{
  "n_head": 12,
  "attn_scale": 0.125,
  "tie_embeddings": false,
  "init_std_o": 0.0,
  "weight_decay": 0.016,
  "decay_shape": "linear",
  "batch_tokens": 131072
}
Each number is 128 + 24 x the weight over its row's rms, rounded and kept within 0 to 255. Layers, rows and columns count from 0. The size above them is the row's rms in percent of the matrix's.

# layer 6 MLP down (transposed), 3072x768, rms 0.0236, rows 875-892, columns 576-767
size [100 105  94 106  87  91 101  93  90  77 103 113  87  89 111 102 103  99]
[[142 129 141 127 134 121 166 121 135  87 115 146 101 100 107 117 136 100 129 158  92 128  77 133 138 125  84  96 183 137  94 106  98 152 144 130 124 140 136 162 127 120 136 117 119 160 124 156 115 132 151  97 128 140 128 152 119 113  98  67 116 116 115 148 109 155 145 158 124 115  80 123 135 172  92 112 144  93  92 127  87 111 107 114  93 124 159 140 112 110 184 107 131 155 108 133  98 123 133 134 164 127 112 132 167 114 122 130 149 117 153 106 138 147 139 131 125 112  96 105 138 102 133 127 169 128 136 124 133 146 145 120 134 148 157 148 101 123 130 160 169 117 159 147 130  83 131 128 122 148 140 111 145 115 122 106 101 148  78 158 151  98  94  87  86 163  82  98 161 118 106 126 113 132 158 154 109 136 104 131 127 103  89 171 136 145  97 153 134 114 115 133]
 [149 128 142 101 125 149 119 121 124 126 129 123 112 115 124 125 105 109  92 206 129 152  97 125 128 153 125 117 126 115 116 169 113 147  97 102 117 140 135 123 127  93 131  99 113 157 192  73 136  94 128  99 156 126 131 123 113 109 144 164 133 103 111 164 157 121 102 189 136 114 121 114 128 157 185 120 142 130 158 127 141 152 111 142 126 117 104 101 155 129 136 138 158 124 124  98 127  87  80 138 146 118 104 112 143 112 123 126 136 155 104 144 112 163 104 126 159 127 110 133 101 120 119  92 139 115 117  94 102 122 134 107 176 159 139 163  63 131 123 112 111 109 157 130 134 155 111 142 155  97 145 146 135 169 123 162 149 156 153 130 107 105 168 121  97 124 104 140 129 104 133 205 149  78  95 174  81 108  99 118 172 138 128 123 122 108 136 123 103 144 112 135]
 [165  55 100 148 156  92 127 148 109 116 120 108 128 138 155 111 131  77 170 118  87 133  90  88 122 107 109  77 141 149 123 127 122 176 133 131 137 140 132 126 127 144 109 119 139 139 127 143  93 122 164 112 149 134 146 110 156  76 149  97 101 168 139 115 140 133 126  91 157  70 122 141 102 114 134  93 143 120 149 131 171 113 161 125 141 147 117 101 116  92 115 105 110 133 106 118 130 135 121 117 115 137 134 189 120 104  87 100 144 140 127 129 133  92 126 126 170 116 136 134 136 123 173 118  98  77 115 105 129 119 133 173 124 133 104  92 124 121 152 103 135 121 117 135  96 120 157 141 112 196 143 152 126 111 109 119 103 143 125 152 147 131 104 149 120 117 128 145  93 103 138 146 107 102 133 149 111 177 151 191 102  81 114 150 127 147 123 135 110 129 103 140]
 [144 152 142 151 120 130 120 114 144 128 130 121  89 118 105 125 126 112 134 127 124 125 124 144 164 106 137  95 160 106 115 107 145 131 120 196 123  96 144 121 159 109 135 106  88 108 115 140 141 157 131 139 114 119 151 121  80 122 144 131 143 122 118 103  88 147  99 136 150 191 128 105  90 112 161 156 104 126 143 124 115  94 129  92 116 170 137 101 108 141 156 134 158 116 105 120 144 133 135 109 138 164 141 145 120  71 122 144 135 105 163  86 108 133 130 120 127  79 122 141  91 140 148 111 114 109 106 135 167 164 153 136 115 125  97 157 142 131  69 152 152 114 150  89 140 121 148 118 148 134 134  89  86 111 173 155 154 121 112 116 138 100 112  84 157 114 117 123 111 130 143 107 145 141 152 105 166 166 131 121 150 153 135 138 135  70 175 134 101 156 168 130]
 [117 180 147 119 111  73 128 154  77 128 145 118 177 135 133 104 122 132 112 145 152 157 132 100 132 113  83 130 103 136 152 147  91 125  87 134 119 136 181 117 104 109 127 154 103 196  76 145 127 129 129 124 120 138 118 170 116 146 142 132 110 143 118 103  96 122 106 140 116 182 106 165 136  99 165  96 139 163 115 177  76 102 161 146 125 138 166 161 106 155 119 162 117 113 118 103  90 138 122 111 142 128 148 138  92 105 117 136 124 127 129  98 128 135 125 133  75 167 111 118 146  84 117 166 161 167 102 113 111 138 107 150 110 135 156 143  98 153 105 150 135 148  69 148  96 116 134  91 138 104 133 169 145 125 134 107 140 132 156 158 151 123 119 134 109 105 111 166 113 126 140 109 116  95 121 114  78 126 162  95 157 120 138  95 138 160 166 157 115 111 125 135]
 [149  98 117 191 107 161 163  98 107 114  94  93 161 113 171 112 123 155 125 150  82 130 104 161 149 103 129 139 162 112 134 164 142 126 124 127 106 163 116 111 116 122 155 110 110 122 139 150 147 137 181 143 101 155 124 122 171  98 138 122 149 138  98 165 134 133 125 128 117 137 138 100  93 105 137 104 114 138 173  91 166 154 145 154 163 138 128 118  66 156 133 121  65 100 145 131 115 104 182 134 142  95 128  87 112 159 125 103 123 145 106 117 140 179 174 137  92 110 127 110 143 133 110  91 137 127 131  77  90  78 128 121 113  97 164  88  81  88 135  92  99 131 189 145 154  84  57 121  73 183 137 121 169 153 124 121 107 161 154  82  93 109  95 114 105 118 128 135 121 118 122  74  97 133 138 117 107 143  71 175 113 130 156 118 128 135 137 135 121 136  78 110]
 [124  98 142 138 122 115 125 129 171 111  85  98 145 124 121 119 139 191 163 149 118 127 166 139 108 134 131 102 164 114 102 112 130  91  94 121 100 187 127 147 153 110 116 151  91 112 130 112 103 107 150 127 143 150 148 162 105 143 138 115 150 119 130 139 137 135 118 101 112 145 140 129 134 125 118 134 133 125 146 127 133 115 114 132 115 132 116 110 153 150 104 128 100 133 114 134 129 103 126 127 161 138 113  98 137 109  96 111 105 120 123  98 139 132 117 118 120 149 159 146 143  74 127 120 143 167 116 170 157 175 101 114 114 145  99 156 108 100 107 129 147 130 121 161 138 142 115 106 126 102 133  76 155 151 142 113  92 145 121 117 136 154  73  96 123 102 149 138 140 107 119 119  61 132 133 126 113 157 163 158 126 123 118 127 126 147 156 135 160 152 158 177]
 [157 152  87 152 118 150 117 131 119 106  85  79 111 124 147 158 134 147 142 114 164 119 123 145 181 144 167  97 135 127  89 169 111 137 155 117  93 109 131  96 114  85 104 174 117 161 136 141 146 122 145 139 121 106 131 137 109 103 168 134 159 140 123 119 138 118 137 154 140 123 153 124 158  95 122 135 123 171 179 147  94 168 106 105 117 109 162 125 142 140 151 122  96 135 145 136 132 182 100 142 100 140 110 101  99 118 100  92 115 102 108 113  71 106 139 112 137 151 152 120 136 115 159  95 133 143 100 159  90 173 157 110 139 124 176 122 118 119  95 136 127 152 138  87 132 105 131 115 117 126 107 117 146 101  95 170 148 129 110 151 144 113  86 104 158 158 133 139 126 141 125 103  92 131  86 111 118 177 104 134 167 138 114 155 134 116 137 114 129 143 156 116]
 [ 97 148 107 114 118  48 112 151 129 169  94 138 137 110 139  91 112 104 139 127 123  92 146  87 125 121 108 120 123 143  98 145 110 111 101 164 136 123 144 134 119 136 112 130 126 162 131 137 163 152 114 152 109  93 134 124 125 132 145 112 129 130 126  89 140 112  83 111 164 117 103 139 129  95 109 128  90 140  94 146  93 133 106 163 117 132 137 141 144 119 123 143  74 116 151 182 139 132 122 132 150 103 121 123 138 114 130 103 102 109 128 128  94 138 116 108 115 125 142 140 111 168 137 121  96 123 111 135 144 150 130 139 146  86 138 112 121 132 140 179 134 141 134 152 105 126 134 116 112 163 118 102 138 139 159 107 191  96 112 149 161  83 147 116  86 173 111 113  94 122 130 102 103 144 109 114 139  98  93 105 108  92 156 138  92  88 126  88  81 142 122 178]
 [169 141 146 130 178 123 164 101 111  90 118 152 138 151  83 143 117 121 166 142 137 105 129 116 153 106 139  95 132  98 116 141 137 133 135 121 140  97 114 124 136 124 146 136 135 151 167 155  73 112 142 117 122 153 112 148 138 136 143 113 133 169 120 104 113 145 117  79 147 176 143 135 142 126 137 124  88  82  94 126 105 112 125 144 130 120 114 134 131 132  97 177 155 128 123 103 120  95 113 170 147 117 117 139 123 140 118 117 108 147 155  98 140  97  96 156 125 115 129 135  84  93 111 151 133 167 121 114 147 129 158 112 125 108 149 145 139 109 103 130 165 121 113  82 129 141 164 121  99 103 107 126 130 136 112  97 163 118 129 165 148 103 128 149 130 133 146 151 140 132 129 112 159 105 127  94 133 137 143 197 125  76 123 140 168 148  81 119  72 155 174 126]
 [ 99 139 139  82 108 128 131 153 120 108 128 128 161 177 157  86  95 109  95 168 139 103 152  89 133 103 120 150 170 122 120 125 145 146 148 105 143 113 156 121 160 133 117 101 122 143 172 119 143  65 112  92 115  97 124 136  94 103 130 139 124 166 168 124 103 110 122 153 148  94  97 130 133 143 109 139 133 125 114 108  69 146 139 109 133 144 112 150 117 167 100 182 118 127 149 175  39 116 115 148 151 109 145 165 115  90 107 116 119 126 146 134 106 109 164 109 148 147 133  81 133 105 122 128  86 164 149 128 126 138 134  98 100 144 144 163 143 131 123 174 102 168 147 144 142 152 153 117  75 109 164 106 159 126 127 147  79 106 149 120 145 143 123 119 128 139 128 111 111  99 121 134 154 110 122 134 129  96 120 129 155 129  64 126  74 143 160 133 142 102 158 120]
 [ 96 192 149 138 150 133 135 132 105  96 140 132 148 133 102  82 120 132 120  58  88  85 136 176  92  98 153 139 118 105 167  77 163 131 144  86 123 144 137 121 145  90 137 134 155  88 161 127 133 111 114 115 109 125 133 127 117  88 144  95  97 136 123 137 130 140 126 112 127  88 116 139 136  95 120 137 115 135 151 150 105 109 116 129 125 119 121 175 123 109 151 162 134 132 119 115 110 108 138 144 144 158 148  86 160 120  99 116 133 134 116 147 132 152 109 102 165 157 155 144 152 158 151 159 101 130 141 122 153 142 161 148 152 115 102  94  94 119 120 116 150 127 144 139 148 110  63 107 131  94  83 140 135 124 109 115 133 141  74 167 111 104 110 158 114 163 138 111 143 116 183 149 170 158 128 156  96 172 123 154 117 152 147  81 110 111 145 126 139  85 164 139]
 [173 140 144 122 114 104 153 113 140 133  89  95 132 123 123 103 100 132 115 151 103 131 133 168 112 155 117 148 137 137 111 126 116 132 140 112 103 109  93 101 125 166 140 134 118 138 142 104 126 124 131  96 143 144 116 192 101 134 148  80 155 162  98 117 117 139 107 113 141 115 112 111  93 118 138 108 119 148 153 142 123 160 113 159 165 151 145  88  78 101 116 120 132 100 142  98  85 124 134  80 137 120  90 114 167 129 139 125 140 111 113 143 153 126 138 135 181 165  76 187 101 118  62 149 145 136 154 143 142 122 149 117 146 139  94 111 122 142 158 108 108 127 133 133 118 109 134 124 133 134 120 119  82  85 123 147 122 159 156 136 132 126 118 110 136 164  68 107 113  96 120 148 159 114 106 106 123 109 115 143 174  89 119 115 122 118 112 167 142 108 119 149]
 [124 129 130 156 144 136 130 110 174 123 111  82  92 150 146 157 152 175 122  95 124 113 125 120 173 113 110 107 124 102  82 152  88 163 153 106 168  83 146 173 126 126 143 145 174 123 197 135 128 104 110 159  80  79 116 163 150 147 158 147 127 155 116 147 164 115 125 116 136 140 113 134 108 179 125 149  95 160 136 114 139 131 112 128  98 113 144 148 127 113  97 115 125 101 104  96 185 127 125 139  98 110 112 125 130 128 124 139 133 158 108 127 151 135 150 135  98 132 114 135 133 118 112 158 130 130 135 147 139 120 129 126  84 110 137 152  96 159 125 109 126 165 135 167 126 136 136 112 129 139 131 106 138 142  71 130 126 145 126 113 127 133 127 142 143 136 120 179 148 133 121 100  91  88 109 127 141  92 181 149 136 107  98 117 104  96 166 143 168 167 106 138]
 [135 133 136 144 120 113 110 102 110 143 160 134 154 114 111 121 128 109 160  94 187 140 135  61 112 105 115 114 125 138 114 128 112 107 149 137 102  95 168 106 100 148 136  99 156 136  77 144 137 139 120 100 200  99 124  99 172 118 139 167 138 124 125 150 122 133  76 137 171  90 142 113 117 142 102 157  97 124 114 123 150 145 102 100 157 124 122 118 125 135 189 122 103 110 158 179 126 119 158 131 145 119 124 131 117 123 145 127 114 136 134 138  85 128 160 137  66  99 160 144 144 132 134 111 172  90 123 154 141 114 131 124 152 124 118 113 159 111  98  96 103 130 119  97 141 114 140 112 170 194 148 130 171  90 141 148 110 128 134 141 117 142 146 121 153 109 126 169 164 180 120 133 109 119 130 136 149 118 182 141 140 131 122  98  99 147 147 131 156 116 151 107]
 [ 96 138 109 125 111 124 181 129 145 155 118 123 122 140 127 134 126 114 101 170 141  89 114 127 106 154 113 128 112 114 136 103 148 147 145 126 148  88 147 135 139 131  71 138 147 120  99  92 130 148  94 149  99 160 123  87 164 109 136  98  73 119 120 150 123 131 168 115 101  83 136 155 137  84 166 139 138 136 130 143 172 153 115 128 184 131 119 135 118 115 136 169 146 110 132  98 116 160 164 107 136 138 124 162 131 110 116 176 146 111 115  93  89 129 127 125 115 133  90 137 171 101 151 101 137 147  91 104 147 142 159 110 106 132 136 133 128 121 153  97 110  61  87 153 131 141 140 132  82 134 149 166 149 110 121  98 122 127 116 102 127 126 100 132 132 113  97  84 129 119 149 139 146 132 150 103 150 114  98 135 124 113 116  74 136 120 150 111 164 108 152 122]
 [110  93 154 119 126 113 151 113 109 137 127 141 126  91 156  83 130 123 148  99 107 158 129 133 132 118 119 116 132 108 124 127 106 152 136  99  97 123 139 146 177 133 127 135 173 113 130 118 129 151 138 109 175 137 156 137 164 140 134 150 136 115 126 141 128 155 115 145 117 104 119  96 133 128 113  96 123 115 135 149  97 155 161 142 142 106 139 132 148 143 155 123 109 153 135 154 133 129 125 151 133 151 134 119 109  89 119 163 122 121 117 172 137 105 116 163  93 134 114 127 147  84 104 156 136 154 109 135 117 143 119 104 141  77  80 157 142 115 101 129 156 136 144 161 109 156 139 153 148  99 150 131 137 113 107 117 114 153 127 113  92 126  95 139  87  87 139 105 101 105 127 166 115 168 155 105 128 143 125 122 125  67 131 129 130 115 144 165  93 150  91 163]
 [125 117 137 120 140 116 112  90 150 124 105 109 142  61 135 110  91 105 159 122  91 144 113 105 168 125 155 128 138 116 104 120 107 144 140  97 159  86 123 136 115 114 135 138 126 106 103 120  98 158 113  97 128 104 138 174 136 130 138 132  88 129 114 110 145 147 133 173 128  72 139 135 129  99 125 122 142 123 135 145  83 126 135 115 113 117 132 107 108 129 121 123  39 128 138  97 125 104  95 117 134  99 116 129  96 117 175 147 163 158 115 125 129 117 123 121 108 106  96 108 113 132 112 136 109 114 123 130 126 153 145 109  77 111 103 158 123 106 124 143 192 119 134 131 104  93 128 122 146 120 115  99 113 112 153 121  98 101 117  96 168 149 123 128 119 140 116 132 118 107 143 120 133 107 109 105 111 166  99 116 143 167 153 127 117 131 158 160 106 106 134 130]]
# layer 6 MLP up, 3072x768, rms 0.084, rows 876-893, columns 576-767
size [102  89 105  86  92 101  93  92  77  98 114  90  90 108  99 110  99  90]
[[144 120 109 146 134  97 147  99  98 114 158 144 142 135 146 136 144 101  99 116 150  92 120 135 128  95 104 152  94 117 112 132  88  99 105 141 185 126 115 120 148 122 128 142 159 128 153 139 117 169  98 121 127  87 101 140 132 135 147  82 165 149 112  88 113 162 145 140 132 180 147 158 109  89 153 167  95 116 152 163 125 102 149 106 152 134 140 182  85 119  96 125 106 116 126 114 135 134 146 158 140 110 123 138 180 139 133 104 139 123 102 117 130 122 130 163 134 120 141 115 149 110 134 103 162 141 130  97 136 134 145 143  93 104 104 109 148 106 106 119 132 153 127 124 113 144 121 156 134 153 167 139 169  96 162 143 132 121 136 153 115  76 110 123 119  92 101 143 127  90 143  97  94 106 159 119  98 132 136 136  68 147 110 182 165 145 103 138 158 111 147 146]
 [126 128 104 153 123 112 112 110 155 136 135 131 125 132 118 111 122 172  97 146 103 139 125  87 137 123 145 146 125 135 125 185 119  87 136 124 150  75 111  99 114 134 139 133 111 125 126 145 153 121 111 167 142 126 144 157 142 113  86 130 159  75 111 121 121 150 124 129 103 116 123 179 132 133 157 145 169 178 153 110 105 103 113 144 140 160 115 122 145 155 128 120 153 162 138 162 145 124 146 119 139 146 149 102 131 135 132 134 106 107 118 128 136 129 100 122 130 109 139 118 141 109  88 138 134 124 156 185 131  94  95 137 151 144  89 144 111 126 142 112 158 126 119 100 108 133  92  84 135 128 131 104 142 112 114 100  97 114 123 127 111 103 114 125 105 141 142 185 136 141 117 130 144 138 124  92 174 101 158 135 143 107 113 146 147 131 123 128 155 130 148 120]
 [154  92 142 143 101  99 110 122 111 119 194 173 186 165 114 131 139 173 165 164 101 105 120 100 103 139 126 149 166 175 103 132 144 173  95 123 155 141 155 127  90 134 166 135 153 140 117 106 156 128 173 133 185 166 144 140 116 122 176 152 166 181 136 133 115 110 133 114 127 142 112 143  97 154  89 160 170 122 119 144 152 119  92  57 136 139 132 171 122 143 123 129 151 124 132 144 149 172 137 117 164 107 136 109  92 127 130  86 158  86 162  99 125  85 130 168  82 126 113 129 155 122  95 117 128  67 101  73 133 134 109 137 105 120  99  94 121  99 108 125 135 124 113  77 138 117  94 122 134 148 105 138 138  94 142 154 142  95  96 131 154 125 113 121 139 130 107 118 109 102 139  78 107 104 110 100 143  96 117 101 138 149 108  87 125 131  99 140 113 166 146 114]
 [121  93 132 153 139 129 141  81 121 122  98 156 112 116  99 112 149 129 106 103  37 101  78 158  93 157 125 106 104 120 118  98 143 135 113 123 120 152  98 122 135 124 139 109 136 116 162 133 126 126 131 111 117  99 113 121 157  97 121 154 150 181 157 125 143 169 153 106 146 122 145  91 136 121 107 169 109 109 120 172 121 108 106 111 132 128 102  94 131 161 139 118 155 128 138 164 164 136 150 191 161 145 114 129 169 175 124  94 111  80 160 162 109 126  77 104  94  79 118 131 156 136 135 117 161 124 172 153 123 131  90 112 128 138  93 112 136  97 157 140 134 154 146 157 196 165 121 139  98 167 167 103 124 155 153 143 110 107 108 115 122 158 165 142 167 139 125 140 129 130 140 144 112 148 153  99 152 137 108 102 115 132 172 131  80 109 102 118 127 162  96  95]
 [122 136 167 145 137 101 112 112 158 142 142 142 129 105 128 118 155 145 132  87 174 142 149 102 116 135  92 109 138 120 104 112 103 142 144 121 117 124 121 118 110 149 125 181 142 134  98  97 152 107 118 107 132 107 108 151  92 152 138 132 109 125 177 110 139 134 147 163 139 138 113 154 121 118 111 151 136 150 134 121 112 109 101 106 125 109 119 164 100  38 145 129 160  89 131 144 133 161  90 133 129 137 125 145  72  97 128 156 112  94 114 103 141 128 120  88 127 106  81 136 163 129 132 142 126 150 115 167 158 118 161  79  94 134 134 140 162 124 112 170 145 152 147 124 148 153 167 179 149 125 151 153 128 126 119 146 161 115  88 116 138 136 178 144 122 128 104 109  87 132 125 120 129 111 108 113 131  92 136  62 149 142 143 141 116 120 126 123 124 104 194 129]
 [148 148 111 143 125 130 183 123 123 182 140 120 134 121 142 103 123 111 148 128 153 134 111 120 144 126 105  95  53 144 116 107 123 154 135 117 150 151  97 129  94 122  93  86 124 117 141 152 136 116 128 130 135 124 136 121 139 165 109  93 151 141  88 154 173 100 120 152 142  94 154  95 113 103 133 130 131 127 135 148 154 113 130 144 129 124 118 153 106 126 131 105 165 169 170 120 130 132 123 170 101 126 136 133  94 121 156 127 138 114 125 117 136 144 157 141 133 139 115 132 133  67 107 116 109  97 117  98 136 150  96 186 128 142 147 127 118 175 113  95  90 162 100 180 173 108 123 136 155 109  97 125  95 165 101 132 197 128 117 101 158  99 132 126 123 114 170 133 134  97 116 126 123 107 107 158 130 126 146 102 143 106 156 133 186 139 111 156 132 142  92 135]
 [ 83 101 172 125 149 126 157 135 148 167 144 153 134 117 115  90 131 140 159 129 119 137 132 112 120 161 162 168 110  87 168 135 159 113 126 160 149 172 128 115 146 140 152 155 121 131 148 142  95 162 176 117 129 114 133 137 172 141 106 172 105 119 189 127 107 155 151 113  90 127 101  89 102 109 137 145 135 131  53 127 118 127 149 118 127 129 110 107 118 144 107 143 135 157 111 145 151  79 138 134 121 111 145 144 153  94 173  93 125 165 147 137 155 151  96 103 119 122 150 129 106 127 104 116 124 122 163 112 129 102 102 149 157 136  81 151 176 180 132 130 121  87 153 174  98 109 122 129 146 122 102 114 112 141 118  76  93 106 145 129 141 136 145 137 148  93 108 167 154 102 105 157 145 140 110 112 140 137 128 104 108 124 112 140 107 136 104 135 155 109 107 144]
 [156 130 107 172 127 176 136 107 122 122 154 127 106 124 132 154 161  93 106 122 124 130 112 163 154 116 118 173 142 153 120 130 184 119 149  84 125 135 118 151 135 125 142 115  87 128 149 125 112 131 154 133 190 142 109 123 144  74 115 168 124 117  97 139 103 125 168 174 159 154 131 119 119 138 124 115 127 124 175 119 151 138 110 115 178 133 126 134 146 124 126 114 136 141 107 101 145 120 135  91 133 120 133 141 127 162 188 164 112 139 118 153 158 110 146 141 117 135 117  83 130 135 126 155 160 147 122 167 127  89  96 132 104 137 120 119 137 101 118  89 147 114 165 131 163 111 121 121 153  96 103 115 160 135 114  97 113 133 155  95 125 171  99  94 122  92 116 114 143 128 164 148 170  78 130 146 130 144 112 108 152 148 107 129 148 162 104 173 136 124 142  77]
 [103 144 134 134  98 131 113 145 121 172 109  88 141 134 121 115  94 157 136 158 135 125 164 107 123 184 171 146 105 130 126  91 116 127 168 136 106 158 120 127 141 122  89 125 159 103 144 106 141 184  54 125 145 108 119  89 105 129  94 120 114  72 130 122 141 125 152 134 101  99 115 119 119 141 132 186 113 119 150 137 159 163 152  86 112 131 193 121 137 119 119 164 101 135 122 135 144 150 163 133 108 125 122 140 149 112 162 123 128 129 140 133  76 165 119 137 131 137 118 111 117 147 146 140 128 125 143 174 148 167  91 131 142  94 148 110  88 118 158 114 122 141 147 142 115 144  96 155 107 138 191  95 126 162 132 142  76 110 118 117 120 132 139 125 164 169 118 175 134 118 124 154 128 147 132 141 135 121  73  30 138 134  98 140 159 110 180 140 168 148  81 137]
 [152 147 164 112 106 131  89 127 117 141 123 161 134 144  91 102 124 155 139 102 133 148 104 171 129 141 125 121 115 167 160 130 152 117 107 133 132 122 124 150 117 135  74 171 118 128 106 141  92 147 130 100 155 119 153 145 109 120 139 179 141 130 116 120 103 125  72 127 106  98 160 131 135 117  76 133 155 118 159 151 128 138 112 138 135 148 106  99 110  89 157 125 123  78  79 153 207 129 110 120 143 142 128 113 142 147 101 143 116 117 165  99 119 127 112 140 117 164  98 134 114 100 120 138 113 120 146 117 127 126 129 117 146  94 129 164 137 144 106 109 143 101 127 123 107 172 128 105 130 104 106 124 142 119 122 151  98 117  99 146  82 122 103 129 149 140 122  92 152 188 129 109 127 119 126  73 157 113 150 141 138 121 119 157 146 126  52 122  94 122 115 137]
 [129 123 162 163 107 115 162  93 151 130 159  97 110 149 183 155 127 123 118 114 117 176  92 117 168 209  98 117 119 127 112 197 130  97 107 144 134 139 109 174 116 155 145 145  87 112 123 112 155 125 152 101 148 118 136 119 164  98 136 133 160 114 141 159 160 138 142 121  79 105 129 109 131 165  97 100 134 104 174 105 118 100 146 111 113 131 101 142 132 158 117 124 153 138 186 145 131 157  96 105 140  98 154 160 155 125 141 138 155 120 146  99 114 177 167 128 109 141 103 103 112 107 107 149 157 112 134 116 143 154  98 110 138 161 165 152 128 117 113 128 107 125  97 121 107 100 143  64 151 160 160 123 152 135 153 108 102 136 106 138  96  93 126 123 115  62 122 128  77 126 103 129 138 125 109 108 148 103 157 100 119 114 129 117 116 122 130 153 107 157  92 122]
 [105  99 125 153 144 143  79 115 149 137  76 143 127 124  84 151 109 179 116 139 122 126 175 128 148 134 151 150 156 142 136 127 128 109  79 138 134 151 109 134 124 127 111 141 130  97  84 120 147 151 148 153  91 171 178  92 146 121 139 164 126 102 149 110 130 104 161 112  85 130 151 130 134 174 114  94 141 128 125 102 145 104 110 145 162  68  92 178 123 112 113 131  98 180 136 120 119 110  81 143 111 173 149 138  91 109 145 162 120 154 136 127 126 125 139 131 119 128 143 142 143 134 156 153 156 178 160 135 127 101 146 103 156 159 157  98 106 107 110 140 140 127 158 116 172 147 129 135 123 110 105 126 169  91 150 122 119 142 112 121 125 124 108  95  99 156 141 118 128 161 156 146 109 122 171 172 153 117 110  98 121 129 144 125 118 132 118 119 122 111 149 124]
 [127 167 123 111 119 100  98 119 126 144 125 101 117 129  94  70 115 128 103  89 173 139 163 150 141 147 144 177 151 149 139 137 143 110 130 161  90 163 101 151 154 118  99 145  82 136  92 105 142 148 145 131 108 150 108  91 109 143 131 111 109 123 177 139 131 155 117 158 147 120 133 102 121  84 120 106 170 122 131 141  99 137 130 142 131 113 152 149 168  73 152 137 163 124 118 144 100  88 166 145 126 160 114 135 143 129 118 127 117 125 134  79 140 121  90 100 129 107 132 161 105 113 138 126 129 130 108  91 119 118 103 119 124 146 134 105 141 117 111 149 137  97 123 157 119 136 114 191 114 127 165 135 118 104 113 124  98 116 147 133  87 154 137  99 137 153 135 100 126 150 112 126 127 123 166 143  97 145 105 144 149 117 132 144 105  94  83 108 107 116  88 151]
 [128 137 131  98 120 112 168 158 130 119 105 183 128 116 142 169 101 151 139 127 132 150 103 128 146 128 132  90 103 128 139 139 139 127 125 115 124 118 100 151 102 103 103 116 142 110 171 129 142 119 132 115  95 123 127 139 142 164 151  86  84  84 129 123  97 137 132 153 126 121 103 133 138 169 169 138 139 132 190 163  89  82 166 154 118 138 105 129 140 123 115  90 138 117  94 140 144 110  82  98 115 164 138 123 122 167 155 145 147 106  88 121  78  97 139 136 106  77 123 120  96 141  78 121 123 108 178 115 149 134 108 151 132 149 119 122 158 120  93 135 109 113 150  93 166 138 143 142 130 121 186 145 131 137 117  83 124 146  92 133 114  93  89 121 136 115 100 128 121 100  98 111 127  98 141 150 118 101 119 123 122 168 149 144 129 119 133 118 126 131 119 180]
 [150 128 138 129 136 124  82 108 126 147 161 123  93 142 142 117 125 151 135 131 118 149 136 153 153  92 149 174 168 178  94 153 127 135 116 141 135 181  88 113 108 117 175 122 124 147 131 147 132 106 114 112 134 135 142 176 108 121  95 176 146 135 144 116 128 128 109 162 159 168  99 106  85 154 127  83 117 113 114 112  88 145 164 122  66 118 165 114 143 132  99  91 114 131 133 174 140  93 106 132 122 139 139  89 111 134 127 112 111 132  96 119 119 110 115 150 109 118 113  84 112 107 111 129 115 115 112 137 118 106 112 137 102 125 124 141 126 133 113 139 140 148 148 147 140 135 126  99 147 121 101 141 128 154 161 152 158 105 129 148 136 161 138 108 149 151 155 136 148 152 133 114 103 103 124 140 106 131 154 115 116 134 152 150 143  89 131 119  93  81 116 128]
 [102 147 110 136  94 129 113 159 133  92 125 128 149 140 114 142 138 114 111 147 148 129 138  98 167 140 138 140 133 149 132  99 147 120 135 104 193 167 124 132 141 150 145 121 138 154 138 165 166 147 103 124 102 131 116 115  63 130 132 126 103 131 110 144 142 122 124  97 101 149 104 162 124 124 125 134 129 105 127 153 116 110 147 148 146 126 108 153 118  92 139 122 146 108  97 141 138  72  99  98 156 115 134 171 146 123 108 150 119 121 148 131 148 112 100 150 153 126 144 113 115 151 103 135 104 116 169 135  99 134 168 132 123 137 128 161 110 146 117 158 156 138 112 119 134 108 125 125 113 134 114 102 137 116 132 150 128 191 136 119 180  67 168 130 139 110 160 148 147 120 128 149 126 133 106 192 129 123  83 131 163 111  82  86 160 140 110 137 113 122 132  96]
 [174 126 100 134 122 123  88 143 118 110 139 111 115 180 172 127 178  84 117 148 154 128 178 113 110  90 128  78 164 114 149 177 141 137  98 143 151 164 109 114 120 148  96  96 106 167 163 141 155 149 123 169 132 161 102 123 100 136 146 103 165 153 103 134 146 115 140 104 153 146 142  88  98 137 131 158 120 105 178 106 135  78 100  32 119 146 132 118 126 131 118 125 170 160  66 182 131 165 162 121 122 169 176 135 166 124 102  92  97 134 122 124  93 142 123 176 157 113 150 112 135 106 157 103 117 120 115 120 117 162 111 166 158 131 133 130 119 111 127 128 114 111 126 105 123 104 132 123 142 129 153 139 151 154  88 115 170 171  92 163  86 112 132  70 131 151  76 123 110 124  81 143  94 143 132 172 139 102 101 135 107 115 129 110 122 113 109 116 149 187 127  99]
 [143 123 149 120 124 133 103 112  93 134 122 123 128 144 120  98 158 151 201 108 122 122 170  87 122  99 136 118  83 120 133 139 156 117 127 149 115 135 157  94 127 186 111 100 112 123 115 124 120 155 135 120 176 147 107 104 172 130  93 120 183  91 150 155 113 117 144 136 117 117 147 147 124 107 128  90 166  87 121 186  79 194 119 123 114 126 154 133 140 144 111 109  89 111 152 131 135 111 142 125 136 131 107 162 169 123 122 138 123 160 126 145 145 132 135 118 117 135  71 123 100 104 107 150 138 164 134 131 108 124 135 143 169 124 124 184 147 115 141 133 147  80 155 108  97 122 137 107 115 129 138 119 150 135 157 134 135 122  91 139 147  98 142 138 150 110  71 137 126 136 153 131 109 122 110 147 117 124 172 133 105 131 189 107 112 178 120 140 131 134 121 155]]